From a checkpoint of a small transformer trained on Wikipedia.
Training: a variant of Muon for these matrices, 505M tokens.
Each number is 128 + 32 x the weight over its row's rms, rounded and kept within 0 to 255. Layers, rows and columns count from 0. Numbers have three digits each. The size before them is the row's rms in percent of the matrix's.

# layer 8 MLP gate, 1344x512, rms 0.181, rows 466-484, columns 256-511
094:107128180041077113193137151151177115135155164110123090104127162128144149081175114092129140102085136121129176123172141095132127104166115173141186162066114130136136103166163164243148135188151125089116093135196105115123161136148084152215087149136153100103117166123094176151094079135124085139137106135114155203133076086116142116138094093118118133129177099095088085126103097107090135155163143141132173105099140074123151148069138169139136161145121125161093179124119103159157121125117142170153152160125179126113078119130088154094140132125155083114173122171142103107173159102134130135049113121115069153132124125163111149122123115099128125133135125162142093088090171146178052143078139074153098167154106111157127155095116123123142103134130162109098120093081163086099094172086097
095:117106092073162139069126201115116158124123145086117100134127163139098104144181136112176132156147104048088178094147074145109145161133149134165114125089147098180159108140193149114110149107056117094161084155098108154113111159107166173157111108132090136159106167144139138082163106138115143142138152157051146215141173135175126142130127104108137160093143068147140169116128104142108086154056137159133120166189167134106091075044135141134159125103136124177145092080145174129162104183140159133133142179086144141133074117167131133116138101089163113107136087128191162153148136133120164089087143128059108101081108085101118117133129103152124093130180149155085096159115159085127148137130117082098219168150124164120160191113151103145137140076047120137120093178131137124131147163160101
100:052102137070144161105097099126105151151073100132126102171147140092165158118217169131127132130158097148160158127144137161123118106091139130180084134127088161120090145169136095049070188115119117119111117103125128115165150133098068168121174127119136160121091189088172152054086114139132105135137125130137174170121154156076079086110086157072113122170154191127130075173166166109142125124133185131115105126082093141074118121123114130134100183136135093125167129159121129072126142080115099121124150088092120074170173110154128151078118120121102087196140110151117094082109186133190124103097180167118125170105141111122120155102161110188106097103162105116176146157112147132080195128142093108188078107094072194164084092181142117120161120100113117145122090089112089109120119088164242
104:093053187137153198107197118181146098100177173146147091137122108061166131132137168143185175086110154146143112155103139136164118135120183152199139209155099093123136079146094152110089132144101183111082073136191118164140178103111091110146098092134163147068161141175153069107098188097172099119112108132134161140104139112081148072141146162105109184103062151115104104138042121138149145156128126064143087143108116122109128111070116148148104124151090121132104133131069117115117153103084098158102128099178162136114120192189122116136084112116105169131103102143089051121172125108136160155160150140128157127074140175118123092121098163121081120150151129132124122120134136170134157172108093109113134112169159077109082094102147182086116057130147130138187133103090123165107122097116086
100:065117120009126098069148099133123107134102122133085125061162136133120163179139118091133116030117130173067159168126111116125120176153116108173061100066101145121121144117054082155201184135109107104120140122060150099140111106145098148104113148077094133121191114150130151134113153126111127139075137102122115111198092161163101152055187144133124130066159080084133108113120092075114197053133149131115083113127134161132124128154130191151166102140116124171185097118094141145105154148125114150096172126135104097089128080117197070070084079087136136185125121135126205161136129182118142127104097137128201144123191192143193107152170121098153098144136093095148163153090122105133116140105157100119140140142137171154169161089092113095169106157128166141160108123078135052151150099129103
096:147129051140117152094078090166176147132140161106143100084093133083108142117090123147153078096175088097093120101097062125096105161106167119194127104180160107127147156122080124128156136155176172082160153089101097154098102135118129142102132166101064133135133126077150175143160123197069111175132081127123145098134173117127121039155137101093106168175114184107142176178174124121139071072167130145150157128160151152153114040151122158150161127147105124154155174130101105114109153095128215130074147076126141126116121117114130137123170120118190087088078125149169080134143124111149090085118082157120145137125140157085105089101127064120098078137104104181100099190175156141124084162118119082116141172137124138109164085146176109061116075146142139161138130148102149091138152084145088
099:126113129090067083177137131156122131152117102148095151151123205125153114192140141054145094085145075129173131154116163167136172128127125151043126103157148132098119147163130098161123137174123124171188139138166094139178130175153125130123159186140157063130075141082175150142143131087118099151149148149079095165091150099106105101154113122028171077164163113098150060151119114146169119128143138181110078092136096094122129169100125121092115128178115108099119139112079117083104144156166129120149036207113077053098091099156136156124151092186138076215144039152132131081160148110113089139166175106186107082112138122135111187126131143170144150106144111065180172155128104160159136122113144148109079107126162153117158155142175119096093184147177112159120105108107078129110113151132089
110:093044151127036197086126140158142070097143184078126165128091045184195157081173133183107123160194130170067134126104143105073133114110089122090165190139110114156161126150091164169134111158141136079096100169135147079095149168125167067108105115084172122079176095080119138139153106124093142125137155127115093094149091161107138158144122164136147140088158106099085086104197137129113064146131118126067127108150129077130117124144154175064091165135105117137163134143118119100125150127154152061118140206124150151127086126084159144135156102079119163213085130132146152115165118112068088135092182069127091174156079146136126161125178150114154126139125178066058091166097116125197176116111097136098124182088119084186156158102107118105100173135117147114107105093169106097064082125118077
090:094104135079137188072134164115158104135073119107159148121149174113040148166137148123072098061107161157136119158181081097121119164131091094094176165090121074073143124085136068147160129115101110108086081073233156129105108149150133124094090092162151171118121134174131138109143104147127127149135136105146142125097166129166136158125000143086138099058111139124076099085083114130128110125083154085122118144142170099107147068113124131168109092141061073117140135130130038139156081157155084099088146146157184169112100133107161149110079166123121129113118162101103176084149107143177140145150134153162129139137121095161125165122134152106061144122122116111098180170110114154112055072106144126130205158135137152130155106114085150138087094158094136128173141123167162138151138173147118
102:134153083077184098131101139168125150123106124164150139128113155156134107134121076137156148125155095151186111109114098076151126165091120085195143108086095092121142141100147144114182191152110114187120143117135103136167037115165118049186065121127155115179135154155118081151111158085104112148138157155108119177125112124131087180152119057071104135128123119139170142129128103114099125177098163113101131106100086122168107113138190067143107088111146133137110111098113088139097133158135156146112115087151128131141094137155179130127174133096162072131067135077092129087175133159082141130173164078124102116142181106056086112094162148097175152109136154132164121133110169107136120100121069084150156106141124072150110121096173082089165122064167117111088147091138128154149112130129086
095:100060146094157170130114055162140117155095158153110142137208138098114128170116164115112188179149130144122076132107104220100057137170168103110060085128145153136141157101158126192211147179111132132154122119154118093133139165111101106098120174122139123098201129107137136150064164174132075117112152096093126099154161171168169166116122119200066124155105169147131120080117098136188183129114092156114154168163122111118100120126193198096157104103059144128175103155186061123187140147108132069105133129064085129133154105100106142132083140153130094087123097118180095101110106163086108107112149176164126150138181155151153135129092087068115098163111080087133151109104107141110109138116142191144123077120133113091167188139109114130145142151162185098103164048133131112110157115187137
099:180126157141136146130145129173096125108169106125174165127190159152115175105102098137138145132126089072054123091108054169150140100154137100066139096180207115158150138102074117117178155138142100113109086133090136134131158109195078178149106172165156157122123132168047144168098166124147134104180186118139140122197113142154176106127160085156119086118141186121127098198139091143144134134137200187186095122117121131136101078128125152081127154148178141124144130144085104114115159127165091134096190123129136125126107177084113144157132094100126164177146088094146223103199118164154132157142151109141183155124121080087085115151168177075118075136112107100105069125105141140092112138146144102132108170153118066135150126173154138153135140144121121116125171167106129095158137121118120
100:125063104109143117173217105166157162115158146148106134135141131183150127110142142094097104120134115084123192145132147081142111124099106088153149165168079179072121122106117069206089144179135051075122160110129110153197151166154091118109125148107133180152160114072133124192086141151129079100158115128097173147128129166137136098085103151083134086112161113096046123106111126110133060033117109091094159132131192168150128120105105153133172163131130123048110126075161084112140187138130145150137188142120132157168148047154123170138126106142077183145123083112153127157105108110089109080085183081075121176121132106135156163151130154141158135106158098134115112167153174126149106202123078173093126148078150163113156085112139000064100130123122120095149095130184154149125133086152129
103:149077109120110112197104092111125165155123151103106148085178119100102133153115155084143169119171091129161177112138079137121087141111168138172125158091159171121213150117120080160200076105121126103098158088040139134167095104160147144136160117049099092134153097150123054136158102097163117097132122127058179069065143122110176080069133123123075134144143135097139105199176079151158145138160150116190163077132167124074104123099099128159132102097104121115101154137094089117143184107213144194171180110145161148111117154090180157128148150142130114160137095112130125150159094080083202186174076154172128151114131142145120123137131111099127183113103123101145144074128172170073144107135136141158107048129059184161123111076138060124097171153104143085114174167133108134121152164109117
098:101128127187153171139127162085139111111148124095166132162090112152070161137109119131154112206094171138133179144097114139115110076145091116113148117150151094142104110081140069097068141075111106112093146177162148178162093075086152096074108117143178123151195175153127117187121140142094161172163158187164191161121143146139102122129100168151153142225088116171124161149079127104128165140089129110197124149129083154108131120158138137089115151059117133143131156143113134067088163113172121142110105138105101113115123096144142078131150129132121134155156164117171122092126175116154098125113198171151087092099145146140120150063171074075132123140098158094201152063094089117084101096102162095081138145135152171069111150139177164113120146167075147122093119158077135081106128083161109
101:127067121146080123120172111094104087112086112153119114146156156124123151102120211147104125168169130047097120096102063150121115116110138155155125073092085116150155085104181110139141133135131178118147095084087160109190091128101121136139105136119059116138141140173131143119174111117116144198132116150107112169138142065156142246164162088126154172120101154117146127125130194122128082089092109125175094116084116171204090126128141105129089072132175120103172050111111128136070158197109154087112159077049154105096119150155147121141153105096084140081105071188127092111173161134122135126097155170137094081102122089082130128116138101092132141204154184121081116167150099087155191110066081075090110129157103114105122098153139102146100109093171155132112138161144172088174137136149125
101:053104179149178058176142108192151095241068092142151130092105142135148103098111051136108127092124154119158055124115172113076099153099171116078143145126108110149102084119159136106164117231109191153134092150106067135164114132187132104157076185152172097145128139132141067182104150155098128067152117113133134123193095158112103131112099110138106139097096125132104127107088156123102114116156115160103175170102142171180124092155181098134155147146104110153160109108121095142158111127096193143113077116137128154139107110107142155109092095139126120142108165145105146146097079167080106118123147075129125142093153159192114166184119158152105111162122119098144116128099160115151076120169165107075125140120173150134138098152188057122139142115095151070090128110084141148175152134112132
100:092145162071156132181172127123158096048126124163139148090098125152150168042103084159159141172142098161117121098169127087152127118115081137134131127122125092119083144086108125138188129129150111147172113153170114169111108089117165039106183130132112127195099099149121185112157105120096112078190113134192138130167172163132142152121099184107163167105197125098112105112154117101136119085145149128119112108143106171116145190126142065126169114145208122088146134154126160121147123162142119135085149144126095145107134149091192049110116115176103124120145122155115177140160131109189104151161131102153114138144142071162112108116165110115179164111125151121127120128133141081099087106134118139157100070143077106161100131156173131127151133120119100170081126190132105154154126062119126
098:133128179121126119130119129137142171121139123168102121101150109147150135170111183102119163085144139130115115174126137158130067086141112151140102151094132060132131095169134101129096068065117116111167149118154059144128122102137123105162174076095141138083092155100138130181133125125166155116099089194129153112156133131109152073134118151131155112203127116128164158140139139101109135218118143132133121104138155134073119101140068144092140124096137118125100099118154132122087184129116118115120108137130145163091138173100120119068131174106150115100087163111118092117113145200127156132139104094096202139176188175115161148168150118127122093134136142068149120133189076122102089079133121135096089138113135136092114147106058113129149080091132187107121122097132139140184118197143108
# layer 8 MLP up, 1344x512, rms 0.191, rows 466-483, columns 256-511
093:170111117165097095159181153152122137122101156149164103088098123144090112061166120117136097129120090094146100175143118152132134125116106093106129162090133110155151133053157149145140049124101153135191098145125171173140138151105090134148102131087089124145177177127134156139163121123095118148142109172125150149097106114060118171204094093100178147099136185099159121124173114177122096089156109120121166128108089169104103086167150150072122063059114130162103157067169122161081162131169134201162135172147071071132096169141093128184091112152120041083123109142095121173196087168124076156151117076102083122151147094082089152111073105116126146113156148205145117115163093140134099145105148127102121174093163137140178140140180099068111113142086060136147157124137131139102147163171080
099:166182143087179125170171127166081230107139147099133151130081148099123113141106086085114179112100149111151124099129129160145176141048094093163154093114117041082112135101132113125146117146134126106093127146139115153114091147100091140087132166105134118188137101156156065117111181154108150131127127130080194105142132121143161181114103102122048137089141123144060089145123121128137097109106136127157124173114140160113119116113130124116098109142164224211110109049117143118096124146107147091167157107142141170162096162102147143101111072108088197135063101213159155171172118111084132116129155124120138143143064187144103184092081128169137104149089039133074089189143107136109158118109154119113118166134136074111097153123111108124145100175155101148090111081151171110158141092129157
100:094099098066153162158101107136134106126096148137115122152169133117118164140147138093071151103142120100109162122138068060151107160089136137148121161075115209222097138161140104119119141086160118088156139101142096128123140118110111169112236155113080104097116167098119126112125146067136094113114058159161152114130169219061095186164111109108174110163136169119137120146153148134093148158117120161106125117132165182104142105095151102117070117137088071092123150149193099153143079106167082069110080130145147106173179100146125132130085185148109054125109172125128169104127134139185073137088124136140127150109134096136099151120106181184083118114128159149124112180110121127111127089159135092172118163095070133139146145186141117068108121085124143101104157088108109093123077106148168
109:160137080062097149152104098147111147155116099128116105158103138146015101083077151146082106118170110094212150207192084143103146113131116121126130148144137167126144128132130088121173080117156137119132099161140200143151124182141155095122059175147143148097096123085168189129156089188074086112142091129132114148065108052134108183146136178136123105149141126151089147150118118092175095155137130166168145175177081049111146074151096165093148084143100129127084129150175127142117154158129103077083089172139170177150157114170148154105097119153139112108122106120145111151073143128175116106110124126155162206144149093166209122138133146110154124050144108104090152120187248084076106112162106144171193185147134183216146103109138155123147073079112108132093137161179102123131128148112126
101:087048108066096117049140140119141117124144134133156159154100095106133132129105125107148151090139102154157095156077141126106160164097160121177100088101116119131122170143101199076131094119142092083082098105142144124103166071137126104184182109118130155151177116164138106096157168130043098102161144156136122096104095171182107102099086154157086122106141118073131084092126133075158173130073143122169151113171125198170069131177195130153130111122163140078135101168128146164108128083100174088086103152115143161127118132124183164050153069195102127135102141127106126162083170175140147054133105139087168096109169109076168087131163094156102140109131134140146124162102143121178105109183146138189097136084106099124128137098115078118163119152178119091168128136113072142117092126111137
094:150127117142119154090155062097115146134101085148091114160144083120142121147136173159130065104135108130140117090124123105094109070170102172077105112170146105074156152133205128146097132187102115147104156135095147125119175065097085154152193100190079115141112147116099113160156191199145119174119097126154089094097140078064147171149157157099070228111166193124146178032116119133161110080135135077124182107120140126120110161155168110174112104113070199083157130152135143101106105167156109137117136138108115096192129153151088090125197143130071128104101125138082095170082089183097106136107127113102089116160113108189114117134121134123100177150068155111095107140113113081180143111141149088136084165112126125114132053097147107092175179165162055121169097130157123104183147146075097
100:096091103166099103125111203109120071186152092109130134142131134168143190117156123101072208063159148148111194102140113151109146121166107124115108151153136069119106146079124099120131197099094074113113168164050107094129101122153140105161132082151136082138101102150149198193161104108069101047132101104112172153107125151162102135135137134120168069172132091095128094200088089114133124075165136123105127152158092140183136140120095110153210124147077111150087115156103145116143109125120174179148108178110079197132141103083143146154131067112104103133150167085148118152077112087106139151138138143125133109239118161133123108102112123131134075081117135114126090160151126118160145128130103136160065034099108099101138104137105147149169153122161089149143188165173096112101122106134109
112:166178141144165033156111122115123169098100094199158147156165131099078099175119133109134092096123137121120114141128138121176111122158122118197076041113139103101109093092151092146148143109156136131145154125127148140145099143123080156129152083122109118168110219155125126145112163102136168119080070132142186170100169154136133125107127099131160112142131111155169168190040137147129133140110088094152105148137122160115134124143085116188105120103164117108132115093133167145153121216122117181133144136121126092182146131075107144141088191153158121044114153144118126049118099129180175143143095153093164121125140110155091128067111127139091118046109118151162184142097089172137105116125134098125167081132103146154143107174143172159120162090118086101124174142102147179138205116156170
095:092137128193115130117128145164099128169165124164189119118105101127113103106047138131180099168106064113119109137086147101162163143142130143063096144083111114137157134146170054112094149153148162091169096153166132158109112109116173080143152094149180146105083106102086137142121133160160081122202114077118159121132116193148195145099108090159154126178137107136093172156073115151103108135127095104116140143117078111225077096105086119176097076090139157110166101145092184149162100126112142101164083130155168172169159115152115113175160190172120122142167126136121128086149111113078085148131123140112143151104071085137099191173074084138137134132123107153186106175113063167119133126170153092122150129125045132155158138085162171122072036131189196158116121117112154132151145162119094
096:121124198113174107085109108065127036161102109128175148127156157186097162102089145162168081100155132156134110088140165158129179162133070102185082134119108122153160112099156171094145133150159094118114127133129050138129152161122113094117144150094094133126125156097079120180109132113119084094186124101097138104134151119118111138159105134148138086078109135157146164169125118067178098137112135144091131104104089123158136104121149149147085157144112122117145151174110121200161105152092115175192133061128103127115123113152103091115105109107115136132084165081164103071139164161091158160156169128183078081186193110147072149168133059159113115118132121071149136151115175162136092095131060174100088131141122125104103056124154119086150170144106103073115153120136152116106160138118129
100:113185153154130124146111137123120159151095108083149152124103121147149157129108074142090092144125117120180106165118096158097119123125094165189154166100111045153116139110113147154123121110125164095163174156102102138118139154109129180089108122118122162148169124121159100150162129088150168157123101106121145177111126120107097137124136115171134155215166094086154079106148174135084124178118097051176103122120098141157129168097070148138159187070162089111080142083100177158107131142097098132131106147118084133073098192140101138077177079095129105163147107133126123169215149131126143170105109150124131171101098132120133114077121153125106090055176118140137183125133105122112171152064103122102142152097103096123171078187129128064119161150064111147151070207095088159105104060144098
100:086107161108097145062128135090157175103156131072058062168207192126138094178104144109100152138151084143089119149097129141163142113119145108173128133075128129163090142140141093121146124141127173089168117111132089127141116067082165122134123146080102161149112109144118127135139131165153153149119075159176114142155119166142151139067148144107106185184182125099136111103170150117089076164124166067090124085162168137131084113181132111171118100116075149128155187115138123116111139161145174111103142205049185123152114094139158098141158112135117158150159142209162130089133092132088154143072107122145105096143101107176138138115083114097133139102192153135140125066157143112110120114146121101174041109170182130084095086068100111088162107133065122172143123113136125186099117146122154
101:193148164164165147149129108129156154093152158157112153175104137136125161166107087146111116145074125103162119098147082106176077125146101155143116182142115135162149177085151157114126117154155130142089145109108151105155129120097081172165113197141099101143101137134180147127122115144171127087105089194129156178122103127173129152100135119171107088125095153131081114170050146165115140165135146111127128132111098153149077128101133116110128143188089093117085148063160153172122091086148180147087116108083113141130103163148130115180155080107159103115164106151138194144141185135123102121151176077145137187108159137166113133159123161115095188109124089139145115120103166083198069088090103105092163142118176091058107119147150210133137128093151154104179183106111140108160143116118175
101:167204104124160086155138073141077173097133153087114110154195088108135123113119197059096145125164127107143121121099139189145106161125134118207137172102081121121187111119125166080183112088116155123058118083143137111162145059153140150115099081121141129150129109111134078065142097090095125101151116145180066119135141191132151097084143138115087131157120145121125108167154120162108079079144129157166158064096111141065078120150151079157095164079068078177110159159125119107097137153140158192155156136133134077114140168073159144146144197100075206140122110115133107123111157100107122188094107157160125127073167103113122157176133097136122180126105086123155163040089117132106126174123120115116094094132045211103135121114142066131120150102163114148070176150149145143132095132122143
104:143127091139142124084086116120197134112062092153115167117140113108153116112121087167111146172079125175144116132055094104160139097092102138090153150202150176145181128127145125167113114101144082141208069141071174124138181040129146120157144030181065089153150082137138118145132114114164105148108091154141055156111165163144153156164116161217136123104107116083103099120167079162139132107096109142111132177219130107139095125089102203132089142140153096131121180122129158081137143163165123045172107076110111161087100142107076127121134144118198155116141117139122135092089164194173116066091143152128168145134120171052082064108110102087106152165133136111115148120085095122142147144118093111128142057066109146164061122137062124116146119096132143128088083112185113106126168130102138
091:101195170130163167178099153079108163143144202092157110166155067127115146111111107176180148076179086189115126138074206126079157163109133046118131153081110150138105161118141076107099118126118111135111083173184110130089148148107118098128088139135071151167088128052103155084101126150137155129092119084120136111137101138066143080184078134170080159131188118087108126088089120163133126127139117144092155161093121168097107145104116154129173202146168129087075113082124136122129154100081147154136116179191141154078145065130059132133144185095148125120104104132127131147084102109125081083134136168130091126130079164157181118194093162161187098095144098052144108105155152134129128113168153205090124121126169163125109156173083148161133092104095075122106123102130147172072162121158151
095:117116179058166146120125101136172102099110054188152078131158138189127105149102091082118151158144175088137153137080127109129164169106149065140125062207101166209028130140178118103162165170096116092145114113137079085134071110159109088123139160106079126119108184113095153152123144148090151091148143088118158131127170115068118142149162153135112094131094165161118160086142082139155164136074134112107129141095113109107117160074101151092106134086122109124129108150127096124176114072108194153089126119183109120145113086175129118141125100135125114139079170146116137157158134101076150151122153104149120121082162133131139185107154160158104165159149138100129119116064209179150132086153103164116127106128133144128155151112219123146106108157109134127142113128107155169075136109084146
099:126098097115137151147160136111192153137103148142143146117152155181108089139097094083139088141192165095138113103151177149150108088089093180159163183111067069133101150037111109138160136076171096092174113172138054125118118154101153109206163142098100140129126096139106147090123141114107169089148169142160138186146122098154152124119125124154101113135180087121117152109098113133157128111184125057130160142131166095150176128083105151152109107175123097149119108097166090041152160131142082186140127119121117133111135206155150131104123119182117189117104107152141188113117112088115133208140165112226113125164186127136147108094203107070133136083144133123108055158188066132123095113140109179157130136146135153116101103205163141127161106091144124119079132096139115047107130069157112
# layer 8 MLP down (transposed), 1344x512, rms 0.0793, rows 466-483, columns 256-511
100:134139116155090130162148117130120178103130115177105165136168104144087159092155114103132148113103100140119115101170132167076146151166122163129089132130109164119175128130152085126173121156109055113093156127148079132104078149145145135088045220095151150148126190144132113137096111090163116148103085122098061059141154084166131121128136124105153119116127172143122126154165169089125146074113122093124113157156074171124098167151058142198200087158108141120047111095121116100079178165129169175214118100124073124127156144134086136145121113125143104117086105130132139161107139135130127161105058067108088140160124154142139062132187102136107141126094115164139179162096099126156126104140107153121126178094124219115144192132104143177118107116141139114155128141131124127100081129104204
097:171168132118113115125119118178107116107132134133091101113126169170048123127154173149132135112154114095119165124105131090101116119129114079123134088151062057147137116089160100085119112153133128115077162141175093161149112107077124101111110073213116232103129135139119124088094115115145156153171087149184121125124176134116136167128101146159090153126121102153134143046138149111113164137095151130098042101107091123104176099090116143092101109123123152122146094136171149153151144160137104158098139139108176183208084197176138131103184112209144109118152167116199147180135116088120158091113088165143076138152087126148098065101103131139081112086125165109135107169128125097109036120165083067089132124156209119115188119116136081178197159124101144179114170070096075127080082148151144
105:136124123140116114126106128087156098147108164143147089128162084048093148132090140142147142132122120141167151105076090111068121136151141148173177171110074114156083109122144154136124104092165146134109153141167148073144121097091116139133158138158152191165147101155154153160175173127128184113127118160144190082153108157119108189129128078100152149133174092135147149130133137164149095200075049169187102132118179132117045093127144099105132147139099168106094120107165121152086133110115086111147129150168111158066116081174123131097165171135165100186106112148167144094169153148156076100114135046078182112163131108146152078092087131120127089092135144119129166203148078142198086122141172108154109128112086194149115152138130151107155138106087152120071131123123147129111137126154103
107:124163099121143151137123107082195119132118109094087126133128152108161142141170077141072182222103094126105106128135110212112154105195217114139130192098172168139066099075141122142144177160108147153132098174170113139117170131172102084106145142086175169127150127110098128135112137128102131157127144152129088076135047143154154192155137110141169092071173101149169135111156141135180132078172139079128103122143135089101162121134098151139110114155169089096112139105170167119205126120137147151089146160156161108132118130192161094077110118135124125138114162093091188094095182142173143123173080161114117151070177157113116174145170113174120108096134085097112109065201215116149132081140188149162133151139133076180131086119208115102145091165149150153149109165105171168145105136101122
102:169148122147094110097096091099123083120113147108165106132097150111139124106169148133090188119126152195141090126117187074170112110104178086164151045180129136150143195121157158093147177175156133132100123042202108125107132031183178144126066198114144119131109099125150107062129131142178121129085117181096047088148160143100116123188150157100129131149097096123132122113123110107134181177131129186100112102106131156073200061160107150145121176093097097097075105107127091154108151106098178117131162084142111139146173146135125096167108089086161131123137106053105113047093120068160217055177134147122090107175153131150140136174155115147160107111140098170150114144146110123131145146166092127121133063148172157085152153138058095187118143134151118145154110146126197154142066124078104
094:117119126183107151089118105181149114080130131139174178117103081174076098131141154135197147176157092160107054141088160136128129107120121096182059093073145146135186068122087118134134087144158159146099098124079128154144103088117140116154104158112145124152121092124141133157158140153184160187146189106130120107121125109119081182186152160054141106140113142113082100188098164134099141134106127093115087138132159110111116144165137110126164134109127148089186153187085100088158101116111162131165139094111143162149145070176198117115103134163151121112141129107125111124151179081134135173129190123078137139121101151160113094145124140089154143086110145171180153105073192151061142144178112141074156120101140114149170088124138075094143165176153050132081100151172116190208041124153147
103:129148093162108133161096057170115144153120164142182183160103156133106159139119099145103052127124142153129109131120110130135122169144137120110172147166046128152148192125108133163140151082125170169114108148147155083156110162142162064145107129120106089087102115146133140140116121180113114095099179181117151125108122111124154119084049088097128110180111145122171043149129068066165087166162157118129170109102182107080073166146124112166130125147106127126161179111124106091085178082161120099097123112161093100167084098131183153149174178172136132145137129142102147106147069124133159055106102135110200077118128141073114112087109177122081129106145069125148160129107060104137114097122152096169178097139170144101142142101172157132130142136110125155142136105136162128088069153118142
102:129135105131090158157117084149183180150127116098132119118099115073068143138052112123129093143152121104199164134138094112140123148094147197161115122103133169085092172173103089174118132101134129142139110178129169123140124133058127139147122127137139104142157113118133155113152154110149132130125122125125161087106153146152171152134125160133201126169064116118188125142091097163161121061119121134196104152116145142079149155135100049136109159159235143073129148086099128094182142112189150117183122111133097125144135105153136147125085168152076185106084107118138111140108080175111124105152151121167150114110114117166123178109078109149113139084132108089113151134090099167175109100157094065132117130101155026142093112171171172123087109143144112187112176140086133064122177177157097
102:153091151123099176142126144184137096140157104135118163144145121117119122137111073116184157170130136105139126134145163161118155100097147153153119106133092175088121133193119135144053110147129120073149111097180167121157134157131100083116147077179131090106165118118090188068137136149006154116121092040083125145133137128078146110156178107132142114147107147113117132156152113150162121149133113085171107137185153098174112182122159158180136159134126178137134102131157136074066072140131126079134073149158078170160158108115130075136117166110109163080065133109122104130145058121078163067131109110154131152163111081105106076113094123140132121151142180158094096131171158078146093072160134117213163132120113149109166177164187133163065138135127146184116086153157118096105137118132151
093:139117128125080086146117080118070098118164144079120128098133124201123078119187110132106130145123125162140150101118148114177113163149180158131097104091078146088153089156137141130184098131164072205134155140099120142142074103149134171178082138153131150142186165128129150106152156110111138152122120179086115108105169078171123148150155123110187150132162094128139122156198119136167091143085075129126100122208103176132088166174120119121140143088159115112097143102158108156114116051080121110166145125159115111063113138158192164161128128087184052113165095197094116157071179167141088128188104125094149117076124105189166196153089106110079105128124144157147154100100154126141174158139130141068111128134133095132143143172146109078140144106097108160125193189157123134092119112168088
101:135147153087188104089216160111204169162175148130174180129131140138099164143136161101106114161122090150145141121091158144149121138148118136144123109137081162140167175082095152098117114158110152139110156139088123129118142087159168102099171161161110107145027114121151121112138181200159092144111121097145138179083170091112149170129121116097134140178056106140152129070154079057094112090145204136115136113169211090109121142132119197119157135140123148219121119152097136136067136101194115106158138122092130062097143150154156168149112126101164112160100133122130133143128186118153153124117103156195128128142113110143135068118113108142185112083137116147102138138128151079122189188111088144112102078129089171159151132145147119110137106126114124079137104156115125124173176160138147
100:155159123141149141086107147125122135103044081156121158105066173120108112116103172117168093142094133154180105158102134132173104136125160140089093087163139084152114089128128101169125152126122067105062118173130118122193118099120136084132096159124145106157187130144075107130174126123110173120160117161107104192110108157127110135094107136112111072120099108149142177128091129155138145140141178086174057127120161131062082131113074142066149120110149176152096146148078135150148120157131170147158070118152163151184168128140127128144119109103122151193182095170071132092122132137103163103137151202163181116164065142147119148098087093140114128100102166156104093036142150136104170132132153089129090123096142160111207175071140124157168118107058068099164130148144124080099030174079139
101:127103107142174088091093121121122129090164163157146111155064152111139121100137175089108105154124153147117121148148192165159203153109133152165151115166125155150096120081074087158157118111098091158097129140118126128133067139132170119140140084121156106181142166122176122126124062087148138137120106156155109108169205064133160105111182121102190094216107117119108164154070118103101166150148167036129149065130104130161174180115125162151134153119054093111086093142176152096153144144166165146159084111076137140106118123147085059110160160147151140073114092097189104097144099161139115089095169085099139137073108081179148200128115120178168112059130095168119074135143119084109239158079122153077087152139134105156105107123119090150076128146128094149100113179120132152129160086135131
104:076152085094117159197151061113126207147110065136136104133155138153131095198151144134152142100161162073119128071118187104118114148185115133131146113131086102076169134081130105141136163148148125141130143118158163112101082106142119084113077085162028163092104097164135107081111107134158195162102045114189112100097143101087135170114161138073109118114082120105156172123144127101084115112067179130114106116128105150135113104110110149131153148123114120103108138180111118066166086122123159168117186154146145120129111145130100101102096130116121163184104163162161144093122057154136114122200165078122200127180119126117143099133208067191159160161081127168142138105108132144161138069169139119147133124132099169139126165140114151130144109034111105152147110050129147142108116196150090
105:153121140194124169102130188100108202136100083121132160124175089119177110119172092170115154122094112105118107112087104141186094118128099117086135123105155165125150128106108161143174157126121076163202104119124112119140204118123104122201184088129117110138115108165109156087142104093154105132119137081126093170132123141110125174082106127170163093174156104093152094197149136126121136119100152160086134097118193170157067174059096105172130141128092108160121158147103112137192116137156168145136150041161157201143072166109128172135163120070121126098137080194148146068113131151135145134106113102172148123107109102108123137200091122117176131120140126176127107135094118179108125106152134081102152087124104165092135075068130180119099036144164111092122148170141148114116163120140205
098:143131134115136187129150153186106093081146179093137044119073183130057152129180175157126147081087122096100094123131164115129123161187128167164103082107105107154104099105090153158177191139139226103133144138128109114120116091150085111106173094124099088134171129139100141138127088113167150081113071164144072125147200082087146145103131117147126133108140158131157128076081103148129089095115103121070095117182120162166098110136087165112121126105099156153154169122097103176127138164104147161149116134113144101158116150125103113166065157100097147153124112164149172104145121130127134091161134126147102145145084229121135101115128129101168127146129162135085124198122108063179103141117119078102135136151105113134157151067107092129082115164107102141149094113125163111121046138062130
101:094114180142114150128142135097121140123127106133180163165134150145123079139133228138096180123152120166114143119106085148116142160101170076128140131156147105129103138121112157181153115151078147157135152188158089099137097152165132105105146110104115164144113118164155183122075168150074118132162148123052243221143153114129113117135103185161169155104136092134095105156142166155154134149112127162133126137168119177069105138127113124149122084106149114129120115197164118179150197129074144162179169085129116167082101167170124149113143076098138162170113106128155122160090168126143099092144172117064128117170085116172150115157138109185167078073120125105146155122080188138182091152176118102140185138131162105172193156133132149141146161127088146125138121154119099125093136095164122
103:140167088106129120130134066132157122162098089122080076136121029135123093100169110081118122134105142207127090110155109098160107132129140113126145131148125133133110147068124115102114139198127195147178168127086100136116107110122157155135085140122140066081182177144073119101165126111089147100148075059116115079124110180073130151167144153092102108150103140113129107111190123158136058150173095076097088093154148130104141117123158140150169172125120110120146147142151129135072137092086200147141078137219199156079114098172161169134094120183130140109171168109173116190096098071153183170129111153129174105083132116125171060085133148110125118126118090147106093124107063129087133095118116081112099125118161194130121145212121134095139148066142127116143138129193126166175213167129083